Weights of a small transformer language model: learned positions.
Each number is 128 + 32 x the weight over its row's rms, rounded and kept within 0 to 255. Layers, rows and columns count from 0. The size above them is the row's rms in percent of the matrix's.

# layer 4 MLP down (transposed), 576x192, rms 0.187, rows 98-133, columns 96-191
size [ 96 105  95  99 100 104 108 108 100 106 119  95  95 106 112  99 105 102 106 102 104 107 102 113  97  93 102 106  97 102  96 106  99 105  98 106]
[[151 155 219 164 134 125 130 107 122  82 128 142 197 120  70 124 133  95 128 137 113  72 141 132 129 170 163 137 138 125  88 113 111 151 105 112 168  92 110  96 123 205 136 145 157 152 162 159 159 113 159 128 137 110 151  76 115 173 170 139 176 167 100 133 168 188 112 150 137 190  87  54 131 127 124 126 167 119 157 121 113 183 129 158 170 163 191 118 107 183 113 107 108 185 155 196]
 [106  92 104 126 154 109  63 118 136  67  71 160 150 142 111 171 163 124 133 120  99 124 108 168 129  90 145 129 157 134 189 128 102 128 109 118 136 124 138 127 154 110 160 145 164 147 111 131  55 117 147 140 104 172 178 141 119 151 159 107  98 114  73 123 117 147 117 113 121 121 124  96 120 105 134 143 157 129 157 130 164 140 136 117 147 183 116 106 110  46 111 148 155 102 102 142]
 [151  85 139 189 160 101 160 165 161  92  91 106 124 152 156  96 128 135 145 117 178 116  68 177 113 196 166 126 109 164 164 107 135 167 152 135 191 155 139 111 131 118  89 119 133 160 147 154 112 143  49  76 119 127  74 129  76 161 106 143 132 142 169  83 116 137 155 141 110 218 122 138 145 162 164 138 127 121 127  90 155 145 120 105  79 122 105 100 120 134 131 133 112 122 123 125]
 [117 115  72 118 125 137 167 148 124 116  84 139 138  96 111 151 119 207 139 132 154 138 154  72 125  67 187 123 203  96 165 127 160  94  98 103 164 113 135 113 119 138 124  47 153 187 118 170 111 133  95 151 124 150  89  72  77 139 139 147 144 134 115 103 151  61  56 145 127 106 124  56 142 113 130 137 197 100 133  97 115 169 130 156 119 156 120 132 126 161 179 192 146 180 119 136]
 [170 119 152 142 159  71  73 140 156 137 102 129  72 171 159  61  74 122  89  58 149 119  79 153 169 165 117 159  93 132  98 126 105 139 170 132 123 110 102 174 116 129 142 200 134 167  79 154 102 119 123 128 188  82 151 128 106 121 187 156 153  96 127 117 145 145 188  95 101  49 179 154  87 155  99 171 183 125 118 117  95 194 124 107 118 112  61 100 149 164 154 187 155 128 106 142]
 [130 151 159 112 155 127 167 120 164 121 146 159  99 135 129 180 147  92  98 153 157 160 130 136 160 135  70  86 142 155 104 147 139 144 150 145 105 184 135  92 136 111 113 209 124 149 124 139 130 113 120  77  99  95  85 158 156 125 120 150  93 148 130 187  70 112 120 118 136 155 128 135 119  90  75 186  47 100  82 158 152 140 146 112 118 106  58 171 116 140 208  94 152 105 188 115]
 [114 124 160  97 143 106  86  82 133 125 131 161  88 112 175  98  61 110 100 118 132 122 137  95 120 105 181  88 137 127 147 131 159 143  87 167 150 161 126 142 162 152 125 130 113  98 125 118 129 103 181 128  88  73 166  83 159 116  88 169 118 163 104 150 143 119  59  75  72 136 135 203 111 148 126 161 139 180 136  98 148 120  85 138 138 126 129 211 177 148  55 104  86  69 124 172]
 [ 76 100 132 135 107 119  99 103 136 171  86 116 178 172  59 133 193 113 153 127 141  87 141 141 123 131  91  78 107 117 157  70 126 192  80 155 149 116 142 183 128 130  87 112 164 105 125 145 135 112 145  95  78  78 150 112 139 133 170 115  35 123  71 122 141 107 217 114 171 164 136 101 100 103 136 130 153 131 156 158  99  98 151  68 111 180 151 127 195 117 129 140 164  81  96  85]
 [118 137  83 163  94 109 151 178 163 114 101  79 156 100 163  97 118 105  63  99  81 141  77 119 135 137 139 129  89 151 128 108 111 158  77 122 129 104  82 114  82 126  94  64 128 132 119 152 193 123  83 109  88 191 107 169 110 126 147 137 176 135 144 123 133 179 127 133 143 128  81 100 141 144 141 201 139 152 117 126 139 117 118 187  86 122  93 123  98 171 102 159 127 112 163 225]
 [162 132  71 118 143  84 144 131 109 101 139 138 105  94 108 101 112 143 107 149 101 128  90 156 116 145 146 159 101 127  82  97  97 103  89 136 153 154 158  87 103 141 118 160 137 169 129 130 169 154 117 118 131 154 104 208  98 127 120 112  99 124 116 165 128 133 117 121 101 187 115 160 163  89 143 180 166 158  97 130 130 122 144 101 162 181  54 168 152 121 147  75 190 149 137 110]
 [178  73  99 147 106 163 131  75 129 130 115 142 115 112 172  86 171 110 100  84 147 154 149  87 130 122 141 173 131 115 107 119 103 137 148 142 135 130 124 174  87 118 160  97 133 127 153  84  79 115 130 145 134 156 197 116 132 126  57 107 161 141 143  79 132 109 142 136  50  40 135 103 176 154 109 140 179 166 177 142 123 123  57 153 226 136 127 170 129  97 114  98 133 122  95 158]
 [122 153 126 125 115  98 142 135  88 142 198 119 185  78 128 131  78 108 112  91 105 175 131  80 157 101 124 109 148 141 186 113  98 191  91 144 151 115  85 162 167 141 132 126 224 171  78 106 126 111 130 108 127 110  97 129 149 131 125  83  97 141 118 124 143 144 152 135 175 138 188 127 171 163 109 137 146 173  99  89 165 157 128 134 141 173 101 129 104 177 118 136 155 117 108 118]
 [109  94 136  68 155 102 175 106  84  96 118 127  92 135 120 118 107 144 128 138 139 143 143 129 152 135  58 141 198  29 183 165 147 171 137 122  39 146 155 136  98 128 122 179  97 135  91 139 111 108 116  76 116  83 158 129 117 161 151 125  95  87 165 170 137 111 135 120 150 122 130 140 162  95 119  53 113 128  94 128 167 137 141 132 152 153 107 148 140 130 146 135 111  91 141 158]
 [ 91 122 190  93 123 164 146  62 145 103 117  98  80 107  89 113 103 125  96 162 188 141  52  81  98 114  92 144 150  83 172  66 108  97 100 166 187 111 115 124 168 211 126 112 109 133  77 127 150 108 125  98  91 115 183  87 152 156 153 140  79 144 112 192 145 105 156  93 105 112 140 140 105 150 172 129  77 114  98 105 183  99 143 128 187 146 138  82 150  88 125 193 139 153 112 207]
 [ 92 117 155 129 139 165 187 101 105 140 125 152 127  68 145  95  44 127  60  78 120 158 101 141 153 132 114 120  77  90 115 116 158 163 115 139  91  92  88 174 195 103 139 165 149 169 124 126 210 158 121 158  72 160 154 121 121 153 219 150 140 102 135 123 174 110 158 136 144  87 113  81  77  97  93 125 148 120 142 129 113 148 159 148 158 119  90 112  84 103  77 154 158 106 102 133]
 [111  87 132 161  82  83 141 221 114 102 147  99 106 106 154  87 106 140  71 121 189 144 112 155 141 102 130 111  83 158 169 123 175 122 108  89 115 161 125  94 158 143 162 104 184 179 103 158  51 108 185 124 148  97 114 192 194 140  91  93 137 128  95  96 185 141 111 139 146 141 163 130 111 107 141 120 106 153 114 140 131 136 132 124 173 114 116 112 113  98 185  92 172 155 120 113]
 [113 111 107  76 187 155 131 175 114 139  70 165 154 134 148  80 123  65 154  80 122 132 122 123  58 122 103 138 124 132 171 130 162 167 171 150 148 108 122 123 133 152 120 130 197 173 111 146 131 129 131 122 131  85 251 165 113  92 119  94 138 128 180 141 135  80  88  73 101 103 104 165 176 173 131  60 166 160 116 122  64 111 158 105 176 141 122 116 124 125 106 130 120 141 108 175]
 [135 161 105 141 104  92 147 159 129  86 151 123  52 102 151 106 125 155 132 116 123  94 195 112 101  48 100 114 102 156 146 123  72  96  75 140 157 118 155  90 119 135 111 164 130 116 101 132 125 130  96 112 159 125 151 111 112 121 106 157 121  62 135 130 121 126 152 124 133  90 209 161 125 125  87  92 122  87 125 166 103 140  77 138 123 171 114 151 140 145 174 124 140 140  75 115]
 [112 173  79 142  83  93 232  64 161 110 136 164 119  97 126 181 149 154  80 139 156 152 140 101  70 120 161 158 157 151 147  78 126 111 123 181 121 139  55 109 102  90 124  98 158 185 134 110 156 135 107 106 163 178 133 138 186 149 120 144 122  82 161 125 124 110 134 146  96  88 124 109 140 107 137  49 110 101  82 162 156  80 107 132 166  94 129 145 189 120  79 110 105 130 172  96]
 [112  77 169 127 138 167 101 113  94 138  76  89 129 118 134  88 132 179 107  89 153 119 159 163 162 135  81  74 129 125 122 126  60 132 116 152 170 129 134 145 120  75 162 118 155  98 123 130  77  89 109 134 165 160 120 145 139 207 110 117 152  94 120 199 127 144 154 154 119 188 173 128 121 151 114 103 172 129  80  94 135 192 182 141 130  96 106 171  77 127 204 108 154  80 109 151]
 [104 158 120 142  72  72 114 132 143  77  79 154  97 137  47 142  85 102 155 128 135 165 161 184 164 124 162 116 153 174 151 146  38 176  91 132 190 101  98 133 153 151  93 119 164 145 110 142 123 152 125  74 106 225 151  89 150 129 152 123  86 111 142 135 138 124 141 116 140 150 153 183 122 133 164 122  90 171 131  75 138  75 109 154 184  84  90 180 127  96  94  87  97 158 138 165]
 [151 177 156 152  99  62 131 156 106 129 145 173  80  90 115 117 137 134  87 151 184 134 111 102 175 141 171 127 125 154  80 129 110 139 144 125 104 122 146 160 147 151 110  95 108  95 140 142 163 111 132 133 148  92 143  71 118 128 156 133 159 117 142 109 122 109 110 152 130 132 146 148 128 122 126 127 107  86  97 121 125 189 119 188 137 159 118  98 115 147 158 156 140 128  90 102]
 [145 132 190 133 147 100  91  62  92 137 131 132 129 125 184 129 152 128 133 167 123  90 171 145 143 121 117 118 125 144 157 108 116 122 158  35 129 136  97 179 117 173 114 163 135  91 128 133 124 151  73 140  71 119 118 103 119  98 162 157  54  73 171 161 120 100 155 136 104 112 150 181 196 177 185  95 158  98 113 172 116 136 141  78 137 160 110 116  72 144 119 135 169 155 163 151]
 [142 166  99 102 163 238 137 102 143 171 136 154 149  69 177 150 152  57  78  82 131 140 140 120 103 127 150 166 130 125 104 112 131 112 122  96 118 100 114 116 188 150 134  85  86 146 157 132 147  59 118 163 106 145 122 153 121 152  97 111 149  83 197 120 138  43 127 102 158  67 108 166 148 128 172 118 146  78 132 121  91 109  93 164 136  44  76 154 133 136 153 132 123  88 146 183]
 [118 108 180 172 125 145 147 105  62 125 127 118 124 102 159 180 153 154 179 139 116 128  92  80  38 116  94 152 119 109 175 136 163 150  89 122 142 161  76  90 129 149  86 102 197 152 133 130 114 159 161  48  89 152 181 123 133 130 108 120 140 166 120 109 127 113 149 131 149 112  71 114 157 151 171 173 134 113 104 104 144 146 115 119 139 185  72 147 138 111 133 108 137 141 136 149]
 [ 97 114  65 116 219 135 152 157  87 143  53 148 140 148 168 162 154  99  59  82 168 129 173  80 125 101 128  76 116 162 158 119 128 120 114 107 155  79  99 169 125  50 129  66 179  91 173 140 153 121 151 105 115 140 203 116  98 160 143 119 161 104 102 125 114  97 109 140 127  87 140  74 218  97 103 147 172 134  92 110 158 102 128 163 115 120 104  97 132 117 133 154  96 155  94 108]
 [ 82  78  94 107 144  84 138 100 106 117 107 117 110 130 142 124 113 117 155 176 136 124 146 125 107 101 128 209 155 145 148 136  91 139 125 125 127 116 137 103  62 152 120 177 135  87 172 168  93 132 113 119 111  60 113 164  90  66 127  90 121 160 111  76 106 157 124  89  93 176  69 195 114 121 111 102 104 118 122 133 113 153 149 156 148 173 150  86  71 189 140 148 121 138 121 110]
 [112 128 100 191 192 150  91  85 122 162 141 110 118 115 133 130 115 110 130 173 145  59 139 107 104 158 142 118 128 126 117 135 184  99 172 125 117 110 119 131 126  43 117 107 150 129  87 177 123 111 100 113 102  71  96 131 146 113 147 110 146 125 124 103 103  84 121 123 141  91 197 144 117 165 146 187 117 169 125 107  98  83 201 127 167  71 119 127 130 143 183  82 114 151 139 217]
 [136 152 117 139 114 198  85 201 176  71 104 140 138 127 134 131 149 113 181 217 171 168  99  85 128 153 151  98 136 106  86 104 144 163 118 106 103 123 182 102 155 117 130 187 141 150 143 152  53 108 149 116  97 135 109 113 141 158 112 106 151 165 150 139 152 104 132 156  62  87 122  95 142 132  96  94 130 108 132 159 183 125 118 183 100 152 149 105 155 141 145 132 121 137 113 204]
 [182 115  99 156 134 101 110 134 137 192 142 148 132 154 121 168 122 121  95 141 126 125 102 152 152 149 157 123  96 135 194 126 131 142 173 117 128 105  73 233 131 167 146 101 123 178 110 104  85  99 178 166 184 135  86 141 142 123 116 167 130 156  79 155 137 139 121  82 128 124 170 152 156 148 124 131 159  93  71 157 141 163 146 118 128  62 122 152 175 119 168 112 161 144 168  92]
 [139 113 214 170  96 123 132 150 101 162 145 187 118 147 101 162 160 166  89  97 139 154 133 121  98  68 160 113 132 114 174  96 171 149 149 140 156 112  78 125 126 132 132 113 119 131 113 145  93  79 179 132 144  98 125 108 119 176 142 199 170  98 119 117  86 145 197 138  96 139 205 157 123 144 128 148  98 155 119  93 151 186 139 196 158 104 119 122 171 128 106 101 100  95 150 122]
 [ 88 131 189 187 134 131 146 117  79  75  92 132 187 182  91 169 112 146 116 215  90 132  85 136 127 149 146 116 146 126  98 132 125 146 125 103 143 146 103 104 141 162 109 160 140 151  90 111  72 106 175 103 134 125  91 105  90 135 159  95 135 140 220  84 112 156 104 115 150 103 139 186 204 195  75  87 168 137 123 108 105 127 121  92 107 109 136 125 126 122 185 115 118 114 124 175]
 [111 107 107 110 111 139 113 104 150  97 158  94 175  37 133 151 151 155 182 145 108 109 122 117 133 122  94 152 164  97 132 121 142 134  96 153 152 104 121 132 142 104 102  86 184 176 173 128 145 178  56  99  69 128 149 140  74 141 168 109  96 135 192 151 102 166 102 189 217 152 151 166 122  84 142 121 117 149 114 144  94  50 163  86 172  90 181  98  65 142 112  53  37  93 125 155]
 [140 147  92 110  52 190 155 129 133 157 111 106 128 128  90 169 143 110  80 144 102 161  99 154 143 122 118 185 102 114 191 158  72 115 195 123 147  92  96 129  78 127  96 156 159  98 132 112 100 154 113  85  64 119 141 104 137 130 118 103 126 151 139 165 129 139 116  73 166 133 109 119 127 136 154 130 107 146 173 100 122 106 146 120  91  83 153 109 101 113 136  94 111  90  77 123]
 [114 104  94 145 123  45  96  65 107 164 185  83 147 128  94 101 146 112  93 164 106  71 120 143 145 116 166 130 182  90 112  98 138 114 150 135 183 176 143 112 112 149 128 100 141 100 108 149 131 134 167 151 171 123 118 161 153 137 117 134 155  99 119  76 156 134 132 145 121 109 137  90  83 121 105 137 101 168 141 132 123 104 156 166 119 177 123 168 119  53 107  94 125 236 149  65]
 [139 110  96 141 129 160  94 127 189 121 112 122 148  99 168 136 129 121 145 133  63 136 145  99 144  72 137 169 150  98 123 157 126 110 150 140 186 165 104 142 154 145 150 116 200  84 165 133 115 131  98 153 132 133 201 123 149 151  99 123 105  92 166 195 124 146 135 103 121   0 163 128 166  99  97 154 176 114 155 158 133 128  94 104 120 137 142 133 103 131 121 166 122 133 116  96]]
# layer 4 MLP up, 576x192, rms 0.183, rows 99-134, columns 96-191
size [ 99 101  99 102 104 102 111 105 110 110 105  92 100 103  96 101 106 104 101  98 106  99 109 101  92 102 102  92  96  97  98 102 112  96 108  97]
[[ 80 177 126 119 150 142 109 142  89 101 148  85 134 147 113 190  80 146 128 205 108  81 142  94  46  81  84 146  78  92 110 129  95 146 138  97  90 118 154 171 185 130  97  72 218  79 128 120 120 106 131 148 130 139 142  99 116 132 134 154 172 143 125 135 162  55 178 105 127 190 113  95 144 169 113 124  95 102 114 104  51 153  90 153 143  79 108 133 135  83 137 127 154 100 155 138]
 [153 130 129 143 105  76  80 124 179 120 123 136 103 152 179 126 174  71 139  66 155 129 192 106 111  71 180 177 172 112 110 190 158  95 132 119 116 118 119 165 120  93 141 180 137 112  89 116 172 153 150 106 125 133 129  94 135 102 164  95 125 168 153  87 147  81 166 126 126 175 195 129 172 142 168 138 109 142  82 145 139 157  95 171 141 132 168 144 153 154 141 166 123 130  73 127]
 [133  66  92 156 156 125 119 104 137 127 185 125 173 115 142  47 113 128 149 119 133 112 101 138 173 100 107  99 114  96 129 122 127 100 123 122 109  92  83 139 165 141 153 154 109  79  96  62 124 118 150  95 162 113 112  83 183 101 189  78 125 199  81 145 101 167  87 123 157 158 118 132  99 116  92 180  88 132 149 104  86 130 189 132 130 141 105  90 148  89 122 108 144 111 137 147]
 [128  89 125 131 156  84 143 126 160 130  78 107 127 131 138 175 106 151 160 126 161 128 188 125 108 135 150 115 161 178 152 116 114  98 141 185 121 152  94 144  74  93 119 131 118  78 144   5 124 119 147 101  74 145 139 140  84 134 110 162  91 141 138 169 148 127 103 147 121 104 146 202 132 129 139 134 124  96  85 149 165 133 124 128 121  95 145 105  86 134 108 182 142  83 132 147]
 [112 100  64  84 173 180  84 165 183 116 131 185 159 121 108  92 116 105 115 113 151 128 145 144 118 131 100  85 170 124  76 166 176  76  81 130  94  78 167 185  87  98  96 169 149  92  86 107 134 145 159 158 146 184 159  99 118 180  83 169 159 108 101 176 102 116 103  83 184 137 117 120 131 134 130 172 114  73 169  72 107 152 105 121 130 116  97 153 133 112  76 167 157 193 134 141]
 [176 161 165  87 125 122 130 166 119 133 112 152  62 159 124 127 187 158 137 148 179 155 164 139 139  90  63 176 135 122  89  67 113 135 175 136 141 134 131 112 131 236 150 122 177  84 159 137 135 163 120 163 164 140 137 138  79 116 102 175  77 154 117 171 125 137 143  40 139 137 100  87 131  99 128  87  81 139 165 155  90  88 156 114 157 134 114 189 139 119 149  75 101 127 117  76]
 [156  89 149  79 186 110 118 200 122 144  88 111 120 131 117  73 130 106 150 187 144 100 145  89 153 136 124 101 139 140  89 150 175  88 122  59 171  73 149 190 127 178 144 131 108 139 147 105 125 136 117  90 127 118 115  91 186 133 142 104  98 118 144 123 100 162 155 114 158  80 158 132 151  95 152 113 148 112  82 154 191 125 114 105 148 174 126 161 142 133 148 164 188 142 173 105]
 [119 121 148  57 129 158 181 149 153  55  87  78 151 110 155 107 120 114  91 127 112 164 135 161  96 143 101 135 140 133  50 100 120 188 173 110 137 152 116 124 175 132 180 102 104 137  80 142 150 182 126 108 138 184 104 154 120 152 175 109 178 139  86 122  83 133 189 118  89  97  64 184 108 136 120 180 153 170 119 122 119 151 157 155 200 130  68 156 135 126 125 134 118 185 133 106]
 [112 104  71 136  85  93 171 112  85 108 118  99 131  54 134  93 101 163 133 125  90 100 100 102 121 152 122 130 152 145  94 130 126 111 104 136 132 142 109 109 110 142  84 140 142 148 153 173  91 125 128 121 147 143 123 160 111 189 109  76 152  55 113 106 158 118  98 183  45 157  32 141 153 111  63 125 185  99 122  85 112 140 128 102 172 129  85 179 144  53  99 100  99 145 110 120]
 [140 165  96 115 173 111 110  50 120 100  99 149 100 100 137 118 130 143  81 112 192  99  66 141 166 138 138 123  81 124 117  91 154 111 117 152  79 192 125 195 140 170  79  77 195 160 112 101 132 122  95 137 179 154 134  64  89 177 102 114 134 143 151 104 171 135 176 156  77 115 195 115 145 166 125 177 118 172 160 153 137 122  99  91 159 154 149 125  97 118 126 150  90 148  49  97]
 [ 97 129 154 140  78 138 118 105 173 100  96  77 109 114 149 122 151 147 187 131 163 140  98 175 166 157 110 107 126 163 125  91 169 127 118 100 105 128 184 160 171  92 161 129  91 130  54 181 199 107 143  94 159 141  65 100  42 162 162 146 156 199  77 148 134 116 126 169  87 120 135 129 158 125 188 169 109  86 147 104 149 184 160 131 155 120  92  97 138 118 119 159 190  83  64 174]
 [ 69 152  82 117  96  82 128 110 138 149 105  92 108 111 134  71 177 142  84 100  84 153 125 111 189 116 154 132 121 114 173 116  93 177 192 118 106 161 106 161 123 152 134 141 134  81 168  77 104 166 138 116 154 186 118 112 118 157 115 114 103  83 152 166 148 110 134 204 160 158  84 129 152 159 138 107 118 116   3 151 139 173 168 174 146 121  85 189  86 123 182 144 138  69 149 153]
 [ 93  46  68 116 113 136 121 132 111 119 176 179 182 112 144 103 156 150 179  92 158 132 143 130 135  83  57 118 149  91 172  70 158 124 132 196  99 137  99 110 128 118 138 109 165 134 130 117 126 130 126 107 165 150 120 137 107  61 136  88 143 194 130 121 174  82 127 122 159 168 101 139 141 159 136 146 128  76  75 121 118 100 122  96 147 108 194 104 196  83 139  87 109  92  90  77]
 [129 131 136 120 154 172  79 118 129 128 122  96 127 135 109 130 213  79  97  80 110 127 138 118 150  99  82 232 118 166 154  74 130 116  66  75  55 127 119 130 166 123 165 122 169 119 101 125 155 169  82 109 162 101 170  97 109 140 123 144 161  81 147  30 110 116  68  90 173 121 204 133 151 126 138 163 121 133  90  92 201 151 166 159 143 135 112 101 173  97 108 164  92 126 126 106]
 [142 183 167 114 139 142 149  84  99 150 127  25 118 180 151  75 111  73  70 143 123 118 179 112  95  98 134 104 142 112  99 109 199 127 105 168 150 107  81 104 128 126 144 149 146  94 164 127  95 127 112 112  90 132  89 107 152  93 133 148  94 145 137 165 112 169 103  87 118 121  88 171 104 108  96 105  55 143 150 119 123 148 110 154 142 134 148 168  98  55 120 135  88  33 168 156]
 [140  90 117 124  68 111  35  92 107 104 125 113  90 171 138 166 158 131  95  42  92  86 189 104 122 126 168 123 158 194 108 151 116 124 115 101 101 143  92 105 106 144  61 118 125 179 173  93 152 117 104 168 214 145 157 160  96 126 126 118 150 115 154 116 111 119 154 171  74 167 120 105 172 159 173 105 156 138 103 150  69 139 159 164 101 132 139 101 149 154 132 171  69  45 136 144]
 [169 153 125 134 112 184  99  52 145 102 118 163 176 144 136 119 157 106 106  53  87 196 149 144  78  77  73 107 184  98  97  92 150 155 126 176  93 126 192 142 128 118 165 127 194 147 168 149 139 126 156 101 139 151 148  89 101 165 167 119 155 103 142  88  87  83 156 102 153 151 127  96  79 150 158 108 122  40 179 151 162 157 158 108 128 105 136 139 135 123 125  95 153 109 119 106]
 [140 148 140 112 130 120 128 155 238 102  85  99  94 126 128 110 139 188 103 136 135 157 148 101 138 136 116 116 139 130 109 124 154 128 157 111 120 184 111 102  93 111 133 121 141 146 161  67  53 142  94 134 133 212 140 129 101 122 130 120 140 147 145 123 149 117 136 150  47 155 106 131 122 118  88 142 112  74  73  95 120 105 106 176 114 140 161  79  82 128  83  70 128  82 103 147]
 [122 119 146 114 148 134  96 162  99 110 224 131  91 132 129 116 140 118 128 191 141 116 189 127 159  98 112 174 135  72  45 162 134 136  89 204  96 144  84 125 122 127  99 168 157 128 156 143 105 178 118  88 130  84 179 157  83  79  95 145 123 161 138 123  79 163 111 108 177 115 133 100  61 176 181 111 201  98 103  91 100 136 141 179 105 136 106 144  92 140  80 156  74 162 110 105]
 [130 115 116 142 144 147 119 150  63 107 132 110 144 124 179 111 106 114 143  77  95 104 128 119 155 176 148 108 134 138 103 144  95 144 145 118  78 166 125 166  87 136 182 111 127 193 200 118 109 145 134 191  84 186 102  83 127 159 131  92 135 122 119 113 114 205 131 142 114 116 142 182 120 150 150  93 133  98 152  79 146 175 144 116 109 125  70 180  86  74 199 200 195 111 170 148]
 [139 132 141  78 136 150  61 118 154 153 112 104 156 129 119 141 156 131 130 150  75 143 147  93 144 121 138 149 129 102  88 166 102 150 120 166 167  92 149 140 146  82 153 167 134 133 187  87 206 139 120 174 178  78  63 132 105 131  65 165  80  90 144  58 149 124 151 124 111 148 116  55 228 158 162  62 180 118  70  85  69 127 117 195 158 143 145 138 125 143 191 131 136 105 162 172]
 [121 115 107 112 147 187 154 126 133 102 138  37 131 110  84  96 145 142 105 110 110 132 143 143 119 131 145 138 166 155 123 183 166  83  96 138  83 102 172 100 108  44 109 128 138 123 140 156 141  97 131 148  96 123  92 124 142  50 161 129 151 116 135 152  76 130 201 122 120 113 158 126 130 107  95  93 137 166 140 110  28  93 127 103 154 117 105 110  96 135 151 110 130 147  75 119]
 [132 109 124 107 128 134 103 155 152 148  89 114 125 139 138 109 100 114  80 129 106  86 191 137 107 110 158 117 124 196 138 139 107 215 178  54 136 162 146 162 128 133 169 162 123 105 107 180 114 144  75 151 136 118  55 183 122 110 125 102 115 118 197 161 125 124 153 128 119 122 103 103 174 174 192 127 151 159 162  97  63 143 137 159 158 135  29 121 137  95 133 187 117 122  80 158]
 [149 135 129 139  93 193 119 162  99 163 109 126 127 119 109  86 163 165 106 115 157 143 127  46  93 139 134 151 136 132  87 164 101 110 119 111  56 139 141 159 169 111 115  98 120 143 100 139 136 175 202  89 119 101 154 146 155 142 174 144 153  60 183 189 177 119  20 176 118 144 151  87 157 118 150  96 157 150 134  89 145  76 116 108 130 122 135 139 121  99 106 170 114 121 118 104]
 [119 132 146 144 124 187  72 107 171 175 126 114 146 137  66  64 127 109 146 146 134 183 136 142 107 143  77 136 136 150  96 134  88 129 159  77 143 133 148 153  69 118 108 178 127 160 141  84 111 106 155 121 145 120 150 110 113 107  85 111 148 125 180 152 195 155  86  99 128  91 106 125 116 143 113 111 145 192 152 152 137 144 194 140  94 139 145 105 102 150 164 121 206 168 119 135]
 [136 131 104 102 166 141 106 106 117 104  88 154  94  77  78 178 135 142 160 144 160  98 138 111 158 104  96 108 142 144 161 128 128 104 190 150 105 172 148 185 129 124 131  95 200 168  95 123 141  95 140  74 117 103 178 204 118  63 136  96 107 104 114  63 136 124 167 182 178 156 118 120 167  76 100  62 171  92 180 157 139 102 116 101 171  88 143 120 122 140 129 174  99 109 115 116]
 [ 89 125 130  82 120 106 136 134 180 130 150 102 139 144 204 108 123 129 124 116 108  71 143  63 127 142 115 128 145 143 156 133 103 133 119 174 125  95  89 169 124  84 116 157 115 143 177 133  80 148 138 146 180 163 159 141 130 154 153 139 167 174  99 232 195 113  95  75 189 145 132 183 151  55 169 130 159 140 114 157 165  16  65 158 163 117 123 132 156 113 111  90 169  77 168 113]
 [162  99 126 139 127  77 163 125 101 111 231 165 142 164  90 178 104 160 143 137 145  89 172 152 102 157 118 127 113 178 135 101 177 124 168 143  83 175  97 154 188 145 123 123 119  90 122  79  72  70 182 104  97  81 103 151 137 119 118 112 183 131 155 145 125  86 159 129 156  68 111 153 160 141 166 118 173 136  84 143 188 188 128  87 109  95 109 171 131 121 131 165 115  96 107 104]
 [118  86 108  82 143 131  45 146 132 134  76 141 161 125  91 187 143 121 113  91  60 124 137 136  82 119 157  82 130  97  68 127  94 148 141  56 118 179 127 177 126 209 139 134 108 127  99 156 110  70 112 168 140 164 131 132 110 114 116 156 139  85  93 136 126 133 130  41 163  32  93 108 128 105 139 114 161  95 129 156 166 141 115 167 209 142 128 113 141 114  77 152 153 129 151 138]
 [149 117 128 165 183 139 136 158 154  96  82 174 204  45 175 160 124  97  84 137 149 185 108 160 128 137 140 102 118 153 158 138 120 155 145  99 131 119 118  85 101 180 118 137 160 134 147  82  77 103 117 127 109 169 131 189 147 111 134 144 171  94 158 102 141 135 102 110  91 111 123 144 134 107  58 142  77 157  91 218 103  74 129 152 115 191 121 136 129 155 123 197 134 106 135 106]
 [115 101 156 130 113 157 107 104 165 136 164 156 105 116  93 161 122 140 137 145  64 154 166 103 136 136 118 106 121 153  78 110 215  83 164 134 118 141 106 104 154 112 181 160 131 124 106 107  90 191 102 130 138 125  61 129 128 119 171 198 169 111 111 188 167 173 113  95 147 132 102  74 130 194 119 108 151 168  58 150 143 145 135 145 160 144 115 120  97  87 136 152 173 126 160  83]
 [167 124  68 101 136 196 113 113 112 163 204 118 179 119 143 164 103 103 106 116  71 146  73 120 208  78  60 122 111 176 171 177 164 106 165  85 126 139 105 104  74  94 207  52 160 122 129 163 122  81  98 142 130 123 145 187 107  97 152 115 119  90 114 105 110 162  95 147 156 166  88  99 131 144 198 119 183 161 134 139  66 174 126  90 143 129 145 124 121 113 118  92 102 112 109 122]
 [103 168 125 123  97 100 166 113 145 161 152 182 119 120  76 160 181 108 118 125 114 155 218 164  27 141  91  57 113  69 124 174 125 103 101 157 156 142 132 117 145 157 126 140 120 108 159  84  89 136 134 127 118  98 151 111  92  92 143 114 135 123 103  60 126 166  91 175  97  97 118 176 180 162 111 130 186 201 153 153 118 123 110 102 199 137 158 151 102 130  69 123 141 122 123 117]
 [117 147 105 103 112 141 123 144  97 116 143  81 129 122 167 161 153 189 164 126 128 137 201 162 159 101  84 151 119 143 129 133  61 167 173 133 141 176 121 130 235 137 138 118 146 120 134 155 154 161 104 105 155  96 122  95 146 101 146  94 111 110 169 123 148  94 124 166 117 101 129 200 212 141 162 167 171 159 142  60 162  93 167 148 200  58 100  94 134 110 124 101 158 101 152 100]
 [119 126 160 161 136 113  97  75 134 136  97  83 158 105 142 119 170 136 125  96 123 117 185 100 121  82 108 169  96 111  51 110 178 157 150 147 150 101  42 100 142 179 113 102 131 116 117 100 177 218  87 134 203 157 171 108  89 138 142  97 150 100 215 146 141 118 126 114 127 157 195 128 143 138 122 172 122 126 144 152 104 159 129  72 134  84 122 136 141 120 106 108 141 169 121 105]
 [132 180 160 137 164  75  92 160 121 128 100 134 114 153 152 120 130 171  78 102 168 116 126 113 146 176  68 128 138 108  96 211 123 107 163 136 114 120 123 141 123  93 147 135 132 105 149 150 130 146 121 126 149 160 166  85 146 173  60 157 108 103 133 127 197 137 107 137 137 153 165  85  82  75 109 191 155  99 156  61 111  97 151 140 136 159 121 126 152 134  79 203 134  60 110  85]]